config.yaml
head_dim: 64
norm: "rmsnorm"
init_std_up: 0.0214
doc_mask: true
steps: 4527
Each number is 128 + 32 x the weight over its row's rms, rounded and kept within 0 to 255. Layers, rows and columns count from 0. Numbers have three digits each. The size before them is the row's rms in percent of the matrix's.

# layer 7 attention key, 576x576, rms 0.0658, rows 468-511, columns 144-215
091:123131199103121106118107078143102154139094132146148139137225164055165113125185113113111090089104079149092085091169144133139127176074143096152173077065103182129115075120073113134184094165166083167154127152058134169111
090:117148157098154107140142191106157143127110110070118082117183131162096122109217148078142143120203083193139118143141123143135143103087145143135147121040096140162149128190073109150155077121090192158137184160087125135151
078:223149184113137153185165047131233101108165118157147122124188091118142154078109189136114130140147130131150132116091117156144080167109115135189133107120088125159131152145119144119130141169093113135148166111145079140083
086:126099071187128129162146182152144142066130081112121055166149076165115120125095162097101137123114162126145168129162172140115102064105168153060125178025150147130109133146094139141119163136091151120148166113118202144108
087:128116079140171142121111073185092127219104137105142144114116148089107141170164108171134149130094146103103095118113103082057130175136115108128120205133124197106124116143127101138141148105146098146131153134113111140126
079:213139163126080116104107016092149125153124171210119136119137141147150139081100149194138115108128172141112098065143112152126128182131086118135109098114140105161119167110111130056113084164142130113142142135160133123104
077:190143097128137180091123118165096106208039133120180218119098110111115144123133096137182134110155082134137110163164135121101130102120181078113127139146120130092095083106085153133127116138199078110109142147097163082132
082:142139157104096108121148075120118110147139172163114103115142107121150150092073140157156105164099145172122154090059118104145191121116061138166131107154152111171136102105134172098136133179129117165124154130128086127151
093:121152094133119105166173101128106127220117124118131131151037157124147145144104086157117100129195160114144083134125008108086163119107119123113080150255179123107140128105167121125179093150112138121070140146094125119203
100:113084151125127083086094145091155167120152144132113106087129121087111157094118156152151097118093088124042101119110124152095148152093042154140105148113148147157172188132091063109158178159118118120197169117088104129102
105:119116209150129104151133093114133110113155151121173122162122108116116165135092144145055132137062227133158119113101141083113172155116082150092108120143184106206123161115195159100109139129123162123092120190108118154156
105:135147055153111140148106174136122148102100106092131149165078144177113130153098101137176083158154150145162141145040123113177093127160121128196139103120168145101161111139136119123123084103156138112133144104116142131159
078:158147143135092090179132083118134087141127146127175144114135093164158119088132162147133085139050167140139107087092105078152107175123037202133129156139187144171094154140176125114143131243099144136142117131146096166117
079:114148157195162106167102187084115096066149074129139130172170114162129116157176136105136184114166126136157124101193122133171106117113102200103150126147215101127122197114194106124121155147063143107030098072168111118174
094:127162119161170100133099153103143158057173141135126093137126138103151110116115129132089115119120120116164085109099129147194060123124106190181127117142107109156194139126124120106101206151116097150108136105169124090139
105:060102112130151150103136107180103201171135117158072140100129136100119123161114156156149134155142142117143092155122133122118115099144185131173182165120111104041121075154113157153148098077132172099130060123137106115131
066:090154174195121097125189110134128123118154053119140130147127150113141144172158139084141126157139141117179136088045092083137164125149056210134131141140126128173132143137147114125141153180072145099137086145117121122153
104:122118113094129156096127169132166183112104116126119157114184153057105125143112152103133135120154076108101137195148171187046129096141174112118220152103030192089136134161113111201152113036126109110146065133082134133128
106:101053111123083121085165144127130137117094111135091087121173165150098116164132128120162089100113104145101160127107166168118108155107144056222148124088122143110092120123095156184167124005102173116140169176082088111092
093:082115131118160116115065047121055106168136167123131137155238126168147095137137146178128047151115146124165129133137186177077088215167144114155132118134125133144135141091112139052117167070200108142105136173073106152164
104:122149147144120180113120174177075132073124108132115139144097101130098120101183115112100062143141140099139148120184102114197104117153072199132189173138074118061167145145158109157070123148111117042077107149138169109125
105:158123066056102147130111151138126107164085115118134139129136070128062121121101101122102189127149099152117117125127189129119103179103162083137148139123067218121052105114121133172132079093148145132209173072067119137104
073:146153141093189144127039174121110132144115176151098096156098115177058159116191095171116091112105106117110148146154150154142100138088209014131141090071124163111161114143070170092084075097236060180143199106131146121125
091:089133156159132054136155088117170111144180169119159133120131153096171135135110157155135148147112148122127103123051114099071181134146069171107054100147180108191098156126120120064159197206119146104104127119133115164140
106:109115135150094118141155090143114131108115129127146105112110136132125095178151128105177124185124106132100090084077117155136085135117112123227166154202177112066103104099127074140100160014143095104077115139156075101153
105:183100148063097121157159172088190105150106118121136110115189153142078179128118130135128153117124089149090132116055125111157149139100122088127111174098099114123091130127111188196126124073074158148134146133145122129147
105:088127145196137185182184102133046186102160161125155079090092084126106146138120190145121099187131222149142189114140089120098142056189075115093175131153123155119142147151183092071146159149152101151080145171107110193098
125:048096184126168123120135171117156166118162057110110115183073116116116158122179102082140148111114107078112096123152126153159143124104162160152127104124121093083156167132082101142085101146110159117165157137135119127098
111:119101198154147087114141064143116143152159102129107117082134131099168117098155187157149068114107204140093148065130138090095150127157147148123156192099097091116118081173111137102154101127146110114140100111090093121108
102:109196096135128127130171121122132141119100102126199146083111048119144125112166125155167166125151189107196151197127087100144206099137119191109174134134125112140147131153154148071157132203134131101153094123118153178127
103:114198095157142093119143120178086126109142142124144109102066115091128132107120113172157081132096143077146065173118111122115142109125092192127155146147140127120189081154071106115124187164120105109137123129093186156124
119:090114136172108073124091132121113170085123144155060126163094179152097169141133140114104116084088117127110077141092110118110184166094005121078104103152156111145122136139162137108127180164122139152074146132141153085099
120:099054184081151165117099096094157108112145090108111144118090105122137108141172098111063149157126127189075126124133145135158117134114128083144129117138093130147132127125141224134115092103127189124167163099125084086100
110:129066114094095210172064123165130164134115106107109103165152105172131088137104098094121091153147106147099139066151128145137149144202098084148158137113128181122053156123132132165053072132123174121106192106125080154112
107:137140142196107108116176130100140103170121132145104147106132126118082186130118171121138137097152117116129106124118117132082141120140092109093087137115152109156116098091142107125191181172112129140102104109128127134079
131:142200132111179134102125089165122102098174191155122113127203129085198104100101152104132063147082131094119120122100145116087136132126114159115045105156144145137143132133152093072147194127108107139099073120133160148198
137:106144144127168093160141130112180144117178145135133152130117156082216072128169132124093173105144127122126134161115147110098153126121175155121101132120127118123143131150132138096133131153165115136137109105133130100167
131:149157058100142184170099122154102129164108121108159139132179132122105118149158082132138129138105118148135175113133187162132085142136184124130200175129079193051130143115130109152114088040115126139148138179102133116181
115:123125185124107108131007178139087202103082173107083112185135123144124118035109135118150077147154118128124132125133131112150117163075064168157088118186158133109184111162178080119127130205116133154099134118113162155177
082:140126129212116118149130133130118106089164055124108115166081131121139121107135170086119166130128137137151116091106125076162166132106004211093102142166169123153118132154177104140113151197023116104106098108115155128107
116:075170144143121113108113085207123112123123184147101156105169132089170105062136151157143110083121161099186082163105106136068148133129072192139121105135145105151140102161097129107145187182116087097119117137133134134122
122:126192144087142203136082143109097108125184165136118177123100125111163120116099113112066093173095161112171131181146143087141145138157133155097091132141124129148153088161139120099082066152163076178175118127131149130147
132:112116093126151167136140132122088127189125119090201142142117125134053191162225125079114110162129083099133152105159155150162091185123123085087182180158077169057085213081134120143115076109107144148142160186056110153126
086:121088113113141137108073169115104157202089146114145123172231139123133100113159119147133114104156100090169137151182117188158079130123171078148139124105111148105137172118084112181130053108150166152114150135091089134135
# layer 7 attention query, 576x576, rms 0.0682, rows 469-511, columns 144-215
092:070040136135130139107156121134088175080123117175142163063121130103156118168122085136133116138112150120150182137087188124133067100110139150127130109096064128112146108173046130154106067130136174078135123115146117114144
088:105127116131109087167168124092126121050170089130079122128104181077177154150117215120076183122176111137116099142090120176106185166135116110149120132188158124173143142083191118056156148167114099148111122131098137133103
088:133086142135126165104139139091132119094163109149137140175121123157181131133115160133137112133163097104155105089112140135128143105168108234159104127140123099128112154124123103150119102154128164116185095164129123115144
082:162170083166134186106142120141129149171061115134103113140111104126048124105106113096159049141126096090151131134128121156138117093137133096125144087122092110114093101117084188199120082145158128162127129204158112119191
093:152176097158132100172116077133119105157142155122087083119101116109155091103114177097113164125144150104104115112093113115146177220135109086110119114127182167156120144119151096094120211163118075158135167103103091169139
094:192132128152177129112143135155126162161109140112131120091119125188076118104140083158153083145133066116126093144101136128113102081126143101109122093076055153079080121139117141146093148128160069175144126147178127088183
082:086174132145130062199121160147114138152149141068125107079033113067117158116120194128090119091166117096045125103125150169126140193145109088135159072130159148126145156120132126093137168117131095160083186130105127161114
101:104099139096137141116122255154092175121126093123150163140124100122040126051122124133120107078091125115127165126146137167167106087148125123076194136067071138097083119145089125125163089099160120136126123121095145115107
088:177180100102081106129157089133121076144110112142100069067144130145138209123144170120145128097132123098093160090189117057154195170191147076060106106182192164136130123082123143161072131124155163123141205133101130148125
093:096144109163126099110099163102153145113106094159128180142097132157093110120127137114103119066151061127125151098125167130063147144107072179092171114104143155104156140141177159154108106124138147111124103103173146119086
104:118178114156145129184132093158096142173134172114165110113091102133132127121196103117149106134152065125134133122165118164133143154083081087150110120145089156057107168138118154155081153088123091143126148142098112105130
086:128157107129142137048120126139154120172117107102122087136122093152172124141158209113122104081133082133071100108105136105100114204122147147162139113082138136216169148138150161128150143149180133167112191150211133155154
097:108178133095113101155117148130155105095176109153120125170132156099185118187135133143093075087116130141120092140099158123134117160165063119107134165158171173143108114117107132126182096156115153137143143151116122142075
109:176160093110094072115127082107168092194085114133156159133060139134135177181122125095154154142096099139114106094135142151136188126158096131101124135158189065090153121047113129206147133172101175155144165098127134160069
097:157095173155171106183114105119157144080151156125111074053154128060060120111105132113073171162124125117115113137136148072105224112061110121081113118111107106034152149081134106094120151163102095130119047144139101131083
104:087128138138091121145068130104067154152152188084125113115059110095205143195145181093133173100159138140097149154119165144121101143163130132124154117146134170148143158083108156132154113134138158158162172118131119159119
092:081110195154104091197121100113109112061162147164133124128185124040131190151132182138139138149126209131130095086146155122134183134150111132107084108145151110118114138087143114119129132118072123140111118113087184140061
092:067055230160138168121136156124134130110128135135088106081155153089090149204131150128155161152107102114124069124077165174101120120098111150084134086063112158051123141093119073128137194089111124146126119167109095160137
108:117131117116140146114141083191118161141182088158153155115080122107150090122199112106208168159138121149127111110088116186150129168143164117098161129040131172134110155126121085076126194143162123151131119205088131148147
112:086130183181136152153152082111101120124171156151127107156085177145172139118146108115108126121144090170136111107100089125112140199094070141177125111148143107132124109141106086168131116134076137148088152152161121085144
089:114060100151130089113144106132151156110104095191217128062169120119067157119084111165120135148105147130149110098125145121152187149089155135114053151175129092141127143152184118136122126109123075135178102087139075138098
155:122098122129121152138132112155107073110096103164142119102110178131101126091076107067102108120112139135181040088108110141125140081124068116120076143159123090087111082098115085218153146104042187107087112112156087085123
176:140121140095147063114119170121145154126105097083129128138148089124121142138150135176141156122141156101065192162166151148150089107119209120111147152122120210181156167134115147085133100126213096121213130110076151167087
094:145134170078132129181144119149112133144092114173135161103124112142074136159150148161145148172091140102135078090150190154166169069155095106104063092118149115060162111152136107136136169131136047138160182134134145154099
096:174142107125101179157140106109080115124123115136084161115122116115143127154060139172122072122068197105159068116152174133148119099192163070150113130150129112130139114113115154102191120139129175106122130108147114138106
114:117169158133150110137136176165132140122128134095113103111104091085105132139124106058148107120230074169105164122137144175050128099028118137178124138126108191120111160115165086140131108132110125102126116149167147133126
106:104095100093090117099139175096134120130145108089104094113123160138116123141093129084145092077128072112146142169194117107107062065143142117117186121135081080139144119106074129162114077082133220169160107123099051156141
098:109097143115179137077094056139122072112151163073092128009137107109152134181149136133175113163215131101097134123122141126172211195161159113157146087109095073140173188111142111085117131213135054106123108133202086182153
090:124109144162145087106081189148124133148159114079188066209115121138128118054178144126158100117152036179116211142105092156082079144054164111151135135123076206174148146191152137147106126105130152129112100082157138135144
102:088143129104148135093072137176061138166150083128132128101081119181083113103141069111147141094140072172068147154154123177124095143112176096127128117120096140143127128170113147140134163107130079132190092178143090139170
090:123114135072092142159146200094091124110138084144113089154092125195082157055079117126100132067109135105123118162124121144101097078178096166112152105108188124119115144107140105140108096124133191098160158057164053126096
103:135180124161148111128109135136143088142105107104107101075173088163076068153114135124074140084099194121157119101078166059191148084121081138109150140073123138112137135132066162118154127115136097152093133139187104140043
090:122143130141122119130138067128162130134202130103093137095125124100127141148146186107116143164146167121138126134076153127144145143119101136104135118084156155088084155108175135125114093160119139148133144165102097101116
103:129136133076142149157140144119108156120083140128090104145109117100135129088095104117145154122160115111084143152172084123084076088141093145093129167191163129140107133057167110152097147129125121085151111058151102128117
102:088129163089123104123123087058118136115127139188070167113141166118186149139149119180145155145106177115109079094083137133170112149179121139154108138135154139188120144136104086068137161162140092134128157120059150118069
131:117121108093151054119094135118150103114145109130168143125129098124091179178117140210127108153120158071145123126152166149199148146171185148184177095123152118178168140150147128056142111116185116131128136118150175193071
113:140127124126097167135141102104079130149115160130148187122130133082173070094144103131181103151082121149168107079117098158156128124133124129140098137155120096076124090123108071164113193102087171150063145178092148120112
102:059185101140115131106140076176079163157120102165114151115124169192169158105146155164181091102139098104118113102110066160129104155133110085101108117097118141155095129154157128117149100158160117111139147140119107101167
108:112130144122156171089096136125151146138146112116067073211131139231167123114119121124118120103109096136114143177105106085099079160109133216163130154143131123171139115163139126117086091128169147109151148094141074135170
120:115111138080187103117112168118122131119195144139088087115099168141131124083185116088127164100191061118064144163133082171131048165142144081092150118104119188147165155124099135130095155124136090138152111143090101151139
110:132141080165098118117094106102133129145121164167130129122145128131164109120123105136121161127217152120130143145088081134150106195141131192134148111168132133108098080155161132118125136136115111132078110166108141096146
102:081084150109112176154144143096085145116109087070176079124125104161086069125107118065159125144149087177145156127178122159082168084084092176119149116103135118072120132112140098164130139091096187109118115129127110154131
098:106126150164114114129136129123115149151137139091179138168130124049176186130155187144135117133099149135128116081118162152134125145130141122107151128128153142134119164094140128122203104124113190127134138117027205095128
# layer 7 attention value, 576x576, rms 0.0502, rows 448-500, columns 144-215
087:133132111174144143099137146126130132143149187171117068094095089143131181178174124141123113109094097147184085123173164124103176102167102120120147131092124127126144156128046100125123157128124166162124142172103196139078
084:141133105135125091164114151115173121152110121105093088087144108083118126167101125098142116096111115098122132108129162144119114124148137131078165138046098111123111180158104106101096130156131108143104105137117123088116
087:168098098090162108170038126155119136141122079179102183133118089112121080129125199116149125134178128179101135121125154172150149112099103136101151116130133161124102141142176118120120084131114109122122139074135097147193
087:166154139133147141089122107096136186124161174128155104124079080172129088105182151174160145142087100171135154112164119152102163119096099138130186162176129132122159127119046104146191124168130095123141130113134205163133
091:152097114150181099184115188062143141122160137106134147179063101133112175118106165172134115101168128108142148136129128174149166064157145115127123086119102120138192157108056094115131145104140161150178145152101159133070
089:141096168085152171101098136102165087148108160144120172142108152241129135100121126130087187080154110102201118139103075104204187121135181144067057100108135150137164067175110169138102130145122146157127161112069194170134
086:149148139153181123124083128141092085096121128148165089150131096168120158127109099125127115105106141150137099122160141119174179150201093125110101024113132136123140156149095104119103164099125172118081135132113157137084
090:092109090037117206157198139108090124164134129224170095137138162096130165174134130128067113114128127165147137113151163166121118103154138123103088100102115182140111167149110153125166135123121148161149198126142162162077
088:149136125155099149142153123159114067151138098059091018171132099150138144132128201155059134124113141054146105120100173136145184109117152114138096132128174096090118103135173075148129150161117146102138100111146104184097
088:103120122122134156143079173091059158131119119123124097135104113140133121063101083088070195162086113118116150135128095084151155141146096130071086072098072144129112068160096143119134089126142087093154145142097125129150
089:139149143162142103115126134159096137123154117124207149148102216103126136229111190111037154149114135168112157077187133137132122128100103132118053081169130145089120136093171136135169163104142109162148089068141139094135
097:114109086036136121098115130162119103143101138190090147146110136116140152075106102133123148106192163086164167136128117103148114124157166144131141134115123140138120138162097117132072170133142137185118152108092101084149
086:114119123090169146159124140109108175103145112173152111148084112132105130134131104090125129109137169124090136164120140131108115133132140145102076143117099154117122128116089079108142125091136096171154149099112114160073
092:080129082117170097199166121158091095151132132097103112153161192125137105098130116142174124133144127123106131147123077157114141114091135105132093108113127077160160131102106133127145114121109165150102135121087056235138
088:091166160114113135158151144130068165105162149087130183133188129173129173102147149158166101143103134105091138139117125116124150156163099116145116130082174130124156122085147121129182136147123100090144123123074052145136
088:096181123101135131123069112146084122096149108052112132154152152119150061068072101097137168137089162100083094106089169095162135121069159132104079071123121132105085119111157125126102100131135114111168095129186148146096
083:141138158115098078144099122135128145126091123138103098120189122145156099130127120111146124144138125134109186120111157129175148161110177139106121144135134111131120115157174130140138135110132104127156090114150162126135
091:104178126118097131201151131131144139125146155151134174134136157160127132150112103154135072166074127201132099108107142072076102153143090100121085071140117101117084177071126102116121112128131143141096134095154159180084
097:156139178204121114099109139116118088132105112111138189144116097160157080047128138135110173116167140140111135131130067154170101129108151125081138146122135138137104133145183184104155128133114075133140127122092096053142
087:166113164075133130104154151096103145115111152174133103126102105070149096085109137172164140145110103214128229113111129133120126126134124130137136128108114187111071133119119055138200102127133148151122136128146193097095
090:140150112138124097104104134152120109148120079152166133181052178134137115123122073122113113107167122152151077150129243130149111112121123129116143162164098124148092122111073136132105093151136132134112153052093157116103
094:089101147161161154185109129134201189130152131128120088115093139108102158169169081118138075166145118105088128089108180137138129132129103131126154070144124117114120127114093127126123124139134187137120138160105116071078
086:136078121115153096137132111135096126142166152112124159156065164064114163113076086131140110143160122104148137132115103095126151099105145093141089140116184107104141094127103112135141131103131171108209122151160112107135
082:182163083055182146079083139144095124107098132127132105122146125149135144102139080100127104147121152137184105166131164086109106135132094146190138124209119193146140137106115137138121144107133119124126181176111154203138
084:168107177105129131157107158127119136124128112137149137177139192136117130156098152081127135135151128090113172150107159108204108157138143149114104172155082134104158083120135138127187111098151160125201167098106099138147
088:086036154072156151124150123141192192149132175155085150166139140130104205153129165117145117130131130113120105134084090174155138133181113109142080110106125158125154144066103159115186123132139168180167145173131149122157
091:110143066166115130062134123119041127102179126094173186155123110159132124105127191120136133069108118161117111128147100128125087123138092118130141038154177149144161140102099142114117112099125151112120136108092071099175
092:145114131113122130172108101123171095154121121091177096152201134122134112138134158138114150098095108159111106130149084157189132158221147133084051174106127081125186131135150232136136139137139124178099089106152135190187
089:176106116089161108101157134169061113151109176147162123156142123084093177112140132106147125152149140143176173137149134105184195122183126121145161041181097161142155114150131224144135146100151158175117170140097100121095
082:156165119098123152137151117150124085143145118158160102120170114151146101106165133153110137059125095189107099141142076144139190151173127138119112169067121120125153128159143143124186131143128148185133119122190229155116
086:133160109120112105145185158140098103163136112135098140143118176138108143174111133136120114122125132086100184123109150241167097071108141102117150182089134078141130136122168183116112105126132159126150135160105133153137
091:125171095130160133173172135169078125119151166127126142161108129237127165121151155155229084118088116137142107147142157088161196105102120140101183073146136120141139118111103150123151121145134114118095176122106059166071
084:138148126045110154053125112164100132142101149158123048112150121166169078111157073174151102111109121114134161160135132069103129117139120134132204153173086131114085097164105143139189151166105109145082137118116154164112
085:133147137095118192134136107130069146136115120124151139148150127082128140079151141129142131072116141131126107160158050129174156114165160144128117176118128135140134151173149129128145121139126128142081130157143116131135
088:183123181142108127150117123143095093149104124098175060176103160139110109103151073163138152082156143092125090069109131144172102128132158141123151152122137089132155142126111069136156144156109121146151159166111165122095
089:135063146139135106169100160145160175127105157168118115154097122132135139134104133114152114201152149128107142181122155082134069141216100130146134056196115128124102127086115110125133151108122121159125148142086061094113
088:099107050112141105125109115088125125118123095101152099100162100109161035133143109114078131094137133187074189130113068065098087127118114153111140135101163125147146122102126136124112140093101196105064139129107092133157
096:148125093086058155122129158111116126118103141153171071133118058120131150107153102127077112098139137124136172142157151119124131125226101104101093133103089122137175144167130110126137135108125136132084163155154131130156
084:129174125098154160083092170134154169120101140145159132146096111165128101104143086110187114135201128130119222115105100101165122144131126186123135156101076123111093119126128066133140084135140123124129159079085128148104
102:084149110134166117186061103107153129112165145145095145126127093117113153139135110130117126150076083140123075094121118218118138148151116118137077079120158086156118147088153106120083127123118154131115118137162155117113
095:060101133075126118194067137054140111117127115150085163115161132136127156175080093090000141181124141114115109095130165181126086163165137119140102130140157157141096118129188099116134125100127171119149103197133156173165
087:088156198072119149177186152074136054152159167187096183140113161114108175132119111193150112130155120105192167107121120183069045127159123105174128087131135091140130174124122120114165092114113105118189153135167168095101
086:087117103136112100114120124206081119101138117067139120129112109096138110133150106129210112081086110185133138116106088104111173114119136141127176155085127118136168103175143129138099102133142123132121127140059119144122
081:132170088168132135107153083160048170120126116122156072102184121159145157109148149158051132128126122117136151120175105117147255125053125146120131071129127122129137103169134164133113097144144118119076141128119126175104
101:137207083187179123088145121151148194133155123167142175111134132045131119079122182115163117117147133112123165125104070202127169145012102118132139096106131098155129139095117168121103094119122191117121176097133082113093
093:121109066124106135175114096111189193164149101110186141160142104116120128197099150122115137138126135167069122086130159180150084137159097100132124105185107070131120203121177106118123091118132150151133097111188150218104
090:146142202112166126157112167161097128118130120073101128135108110150123105145127139129139134097094178041122164124129073159143120136077111116135133149105141127126092099087161114118115153098137185163139156122140128151118
092:135154165132127142103113130149105111090124142139069057134102150094129133074123133136152141175180179109100129152106124089162151099060178089150099184111150115114082084111116150131139116105136142079077138156131118139129
089:140115047122103049121155139110116121166139092023172173146076158149131110135100093129181140111133132161145149126168071085126098124070146156159140135147142149148126117109149032136156107130139135124137068118146127123079
088:095157148191152179101141134135053176106151151147089106117117170087120167138152150171165125151103097123149077072105166098103133114129128115132089079116091162134120132104122112112120127129122043115070204178180173141122
090:177123111125118176171102130122142185102146119108130096163169146107116182084138208148185083095143167132129129182137170123133132081125095119106125170166126193115147087112090084129083128142112154141106171130153066100186
092:129075125161121077092121108185116193144099080075131106137115142081116182180140088141167111093132129136152116122172102098149145153149082135194125124110118095126106120140130107136140128132152170158124085170150230077086
088:104130095160114085169116124130067103126106104098075139139113133109132108161122157140127128171158098144160127138132179170209184109095133126133115203129126108118119101155185127125205114124122130114108170130107123164092
# layer 7 attention output (transposed), 576x576, rms 0.0508, rows 448-499, columns 144-215
094:153108093115207142102108167108115159165124095152084135155127123119000160194069105127107165106128086135099192112104112166113115114156181110160149101094103093185126138104129125051149078126157137100173145122151127152152
088:132105151090143110112101089136121132118112085147088101118133110119123199158122070120101165109113133099088139133091165107128132126111108118151131120145191125141111115126124186169109100070028127109093167075083174110086
096:095114151136142136160098087198152141130102152107154119126162150186212111149114092120181160143117106085119152177120124106165156058125127170134111135091122115121100151092165121195112189100079131125149108109099173177158
102:110159144146128114120127129124140164146161103145157096128116151166109194155091134140159157111228040130144188110127136158157085048137162162098103131119061145074124189085166118173139118105162186092203095108145090191189
098:130087156149116172095115171111138160154111110117155108075136153229127122181096072132159136100131109139120134132127157148163075075154144111172097171145038126132130129142125099187121097078198156124112091109122156176158
088:109139140120182162097149117085137125131076143133160179150155149112093154129107171137174150117098106122116148184148131121120093085127096158084143109142098163173155164121121110136111087107240097146165162117141087164118
091:105101089104099136134094065129146175112106084133130145131115134113158092186147128110106081154122157149166177136188148139111103164162160120146094135127118095181141079234061164074118182122144095152178091136079100097086
085:138086144133154103113109213134162152173108111135061119176115116118039062087079114170104162120101124079122163109069068119047180095159076110152138160102115136137126095155126139142125141134100114133140178155224160140154
096:138163127129132124173134167153132105119101084138115109090148120171186186162145105111161128130128179153120155133153072173129173125191150128108154142093163151129162122165160119131150121127123148098106166120119133123144
091:130118147130138060087118083140135181158106139182181132078108124157082096132105141168155128116178080120133090100093143119099130120158162150148095156172194122126122148183124134104129184082032106139154154136122170128091
097:092089170071153167139101107153112155113164132140109160124137106127174089046140098103152137134163166167114153105129106161102110148163151080127181111108119068146120082237082097154119111112090148128152154154102073084116
098:131109106102091110137156110108091120155130132143161121110206120142017113121186096128165125111079142111132132122173148092136121104074103080136099115168169116160063132132130121114132086129120075116134154112166169157119
097:075129111179142158113140110148170109136095105159100144120105144120128154084118066152163185111095096128087142143055112120119172104178133177139174150108118098149136151134094139104110150155123111109090130118104166110172
095:171141131089048108130153176116135124135130155137126123128090144144152144171106149187128087128118200150153068162151127100240135142169124076106133178161174169087123094108127169128118133165195104172086081154166236129129
098:111129126166120098129126112105085116151085121140112144120139163100203100148124146129131158145105130141107125117103108126117168209079142068130125113154138127130118142157079148092123165164162087117174089110133221118148
097:107026149125156156123173099134147155104083134132191095066078147120145115133194137110133124086144152203146080101153186065141166155147095111147146097126145108126151146169082151094117131141045108117096163121126153134102
087:069128126103114155124113100153106108118084139147125114156090158085146098155148140130127170149138162089124096114081119144114156123057019174124175121082198166157154098145101127195138219102071128212110176158139108114153
091:151125153185145108135135155121140134126137128109167166130094130128166138096094113147131085133151149128125139121144110117149121188147156059131171105133066089156116071103126128065118134129156120077181071115140172120137
087:160172131141111183181126079101112114098098155134138129084146134142120132160148152126106130151139178145134105081110154124132139090142130124106129116192182090118109145131117114117142139111099105078095105116108124145084
099:165116153113078084141177109184089106115119105117131063161145125148076120081106096129099127104153120118111173062163145168109075119208077154116129142134121072095119120146052129165099147074085133083159084097144136097135
097:089130100137158152121168070105127146161114134122178106085214142171108152125195115127167149145113113114117153135144110129102155110160156160080105084073098104154142135108119093112075153132131178104161087138149167175227
093:139145066120100138144099141147125180143191107106130132152121139146201133197069123120159097093140084147139208161089146149106100148099171132173082122132079127139168090123196116112087141123168183152115100127117049121151
095:101132118117144141175135134147112162158133143075185104079142104162185098146155088089136110144077140122192176160153134133067078113137180179128096144118078085126103132098132121188118107159164133132044068143098222173153
092:066115095167087086102149133144155128155147135149181134158162160124114066137124120152110083112132138139194075123196051089153188108166130101098060195156090150090137145137133139093154149175153144142219124154142127119101
091:094091158109136160081110066139138133160073069167131131147133125142140120118106174130138171130068198132096129127089143080031168053186105162084151130100134140150148163174109108213100138131075167150155135119066151116125
097:150179112165105107179121173140120100169090106106130157131060175191107115122065121224174134135080157119102149162082142088112145115076150090176208124140104101162159099109151087062135121108206106075073147131170138134173
085:114136149160162122148132109105118150138110130108103139025093108101083096140151136080075133134144187107147089092170131160118153160150203062132162128141130083142143133107115155037148106155105068072147113140071130136106
100:153109084098139139079119089101109106148131120139142177120162117146175172120092166129142132186136202140111109103117150144165134147098085120117174111127198194167152131123130155128102130088142083114137180146122093121113
102:111079132086103113103103133125105131197182127105134129119147104204083108142166116128155074083076151130175078085181129164108130067186137132150100138115162131119145109174087141181136155190167177144148133125111112154053
095:164136166084132134141134142151169139144080104149116142130167121102155159075078109192184145119134093146107183161159110106160079098173130175145158131115107169154119133106123132199113119126163126130173153133118145152152
102:187198187155208130108141161130155111122091084127085178161139126141115131104175148096158139185109148132080110164122159119135154130157146129089168102130195112099151119042098114097142168094131162107124185124115162144190
096:145116183165134113177120144117119146147096095155135154144103140084108178125117109136113102121087164137161173090111163128156103134126193083143136074110142105105119158169107112043115142152186109121124102113113148192152
094:157178114090072106136171114138110094136157104177063142161128145084100158105169147176140121132126127117153151102140087143136172105118149142061109107135162160094161176124174125129103133144144135130186144184125107117110
090:178093141114107065160128148128140114127141132113094151128149119119114115100151177165098124094162198120113120100142118123118137089150038142102116121142191181141130139120136158187142143124088093137136148103135123127111
094:081120069135097097157157134110109130105143108131122124094170146129110132146154088114126178092111153138106130130084140126087194112118120115047132134117104151124171163054165127120042130115168167184120134120110067140170
098:096141108146078147162128121162052118201141146110199102126099124192137073170160111111135089090042148125146087069118154128099171118088179067143086137130123101126148116166130107098146135142141117104078117131131141141108
095:134155123136157204132158139131088128144178149086157128115080121089105151167096107115119119152125140069088109128193154162129150202098116146160164130163144138126141096133146163086130114141125059120116180133152143114088
098:093126128118096128060120060127158152153109142143090135129178100198041126149129125144163128120127083099107111098101130105130133128109132093129120160147140144144156137074113139166149225076113097127127153170063154113120
093:104110125150074162087107101165145114124158047128156087152111191137098119125124110143119137082104166116092080114088147152176098057168086118111152126187121175123110101136118172118101127098137105074184062047111152121065
097:132124102154141138134145130112121119131108160122182157145086174121206154135117102136199094163180068140111147133144132145152100202094166151173159122116102112161112097126105125025151148145205102171149165143145070142167
085:174111143128195137117136105143108134124094164130142164151136126114108118114085139085189171142149066136126095122134071094081136165096062156150130125147141090187110100105071101144145132124100104156132203164183130111142
097:160110143121167045071136130090188159118101097147100130163172115121178168112115117078105069158110077200097166163126085085174097114143126087128080139146102145132066126063162132183094127130121128127160138119106131151187
091:160140125168150144141105149080155157122171145088081152098095123099058179104200163181129152091156151080115145160071145126205121039175170122118151132102143179067132142068126149134107115136191133135134091119101185154107
088:121108112122095123153093153161102119105102132141132144127117078107085017175107166174119166127160151067127123069117137135081085127109073167089171112094156108111144150202087109090123221119041072148169110156188131142158
106:108148154156100183143104147108151120097131119085145132098088181143173113164093150165135113169174145116120131146143144123108088146139170151149165145144098073104126098125101171056131210151101107107151059124133130158162
088:186155125139145140082127149159144122137140130107148127128120118131165100123103098093130084110146132115136059132107068129164119105116085125137136159133114139104162084089131110186129190127174178113129168138154088109148
097:166126152105146098127073185128137176135095112103142143139086143167107178177135138148164146079134154151084103090133255115110135113141091084100160141132128169105107129100114123143168109120124115090094110111120147143143
100:129094110120180134076128062156057070115141102122109134113130126182119124211136152090117126138061150157105139126186147099089120172121094171126129056121129122200147159176061107093102179154080065120076091115145220129199
094:136128198100136183168130210172145169127160152089206077071176124089117132110162077075059081107144151125144111096164110158175165064153050149106124139114140115053120126136094130199157126093121134183110145124143145136079
097:125097059142125098070104145149123117140139144153103206187077140125162050082108128193108104104128106141111177148097102134130132179112167071108077132164052150150119123154139107044095172132201094137177044138194128130167
100:081131140135079077113147114173111113182099090106141099087187115202229102146127143063129121118114152095097136125104129134088115170109145101155081138127100145118149177154127117156111117098118166051121000116075174145126
097:129183108098128050160109160164126170100126117148173157103129127170071077076126103154138105134142106124155189099103160090118121095103140180148174118058144113118152137140107079142099175178125132154100130164166132166150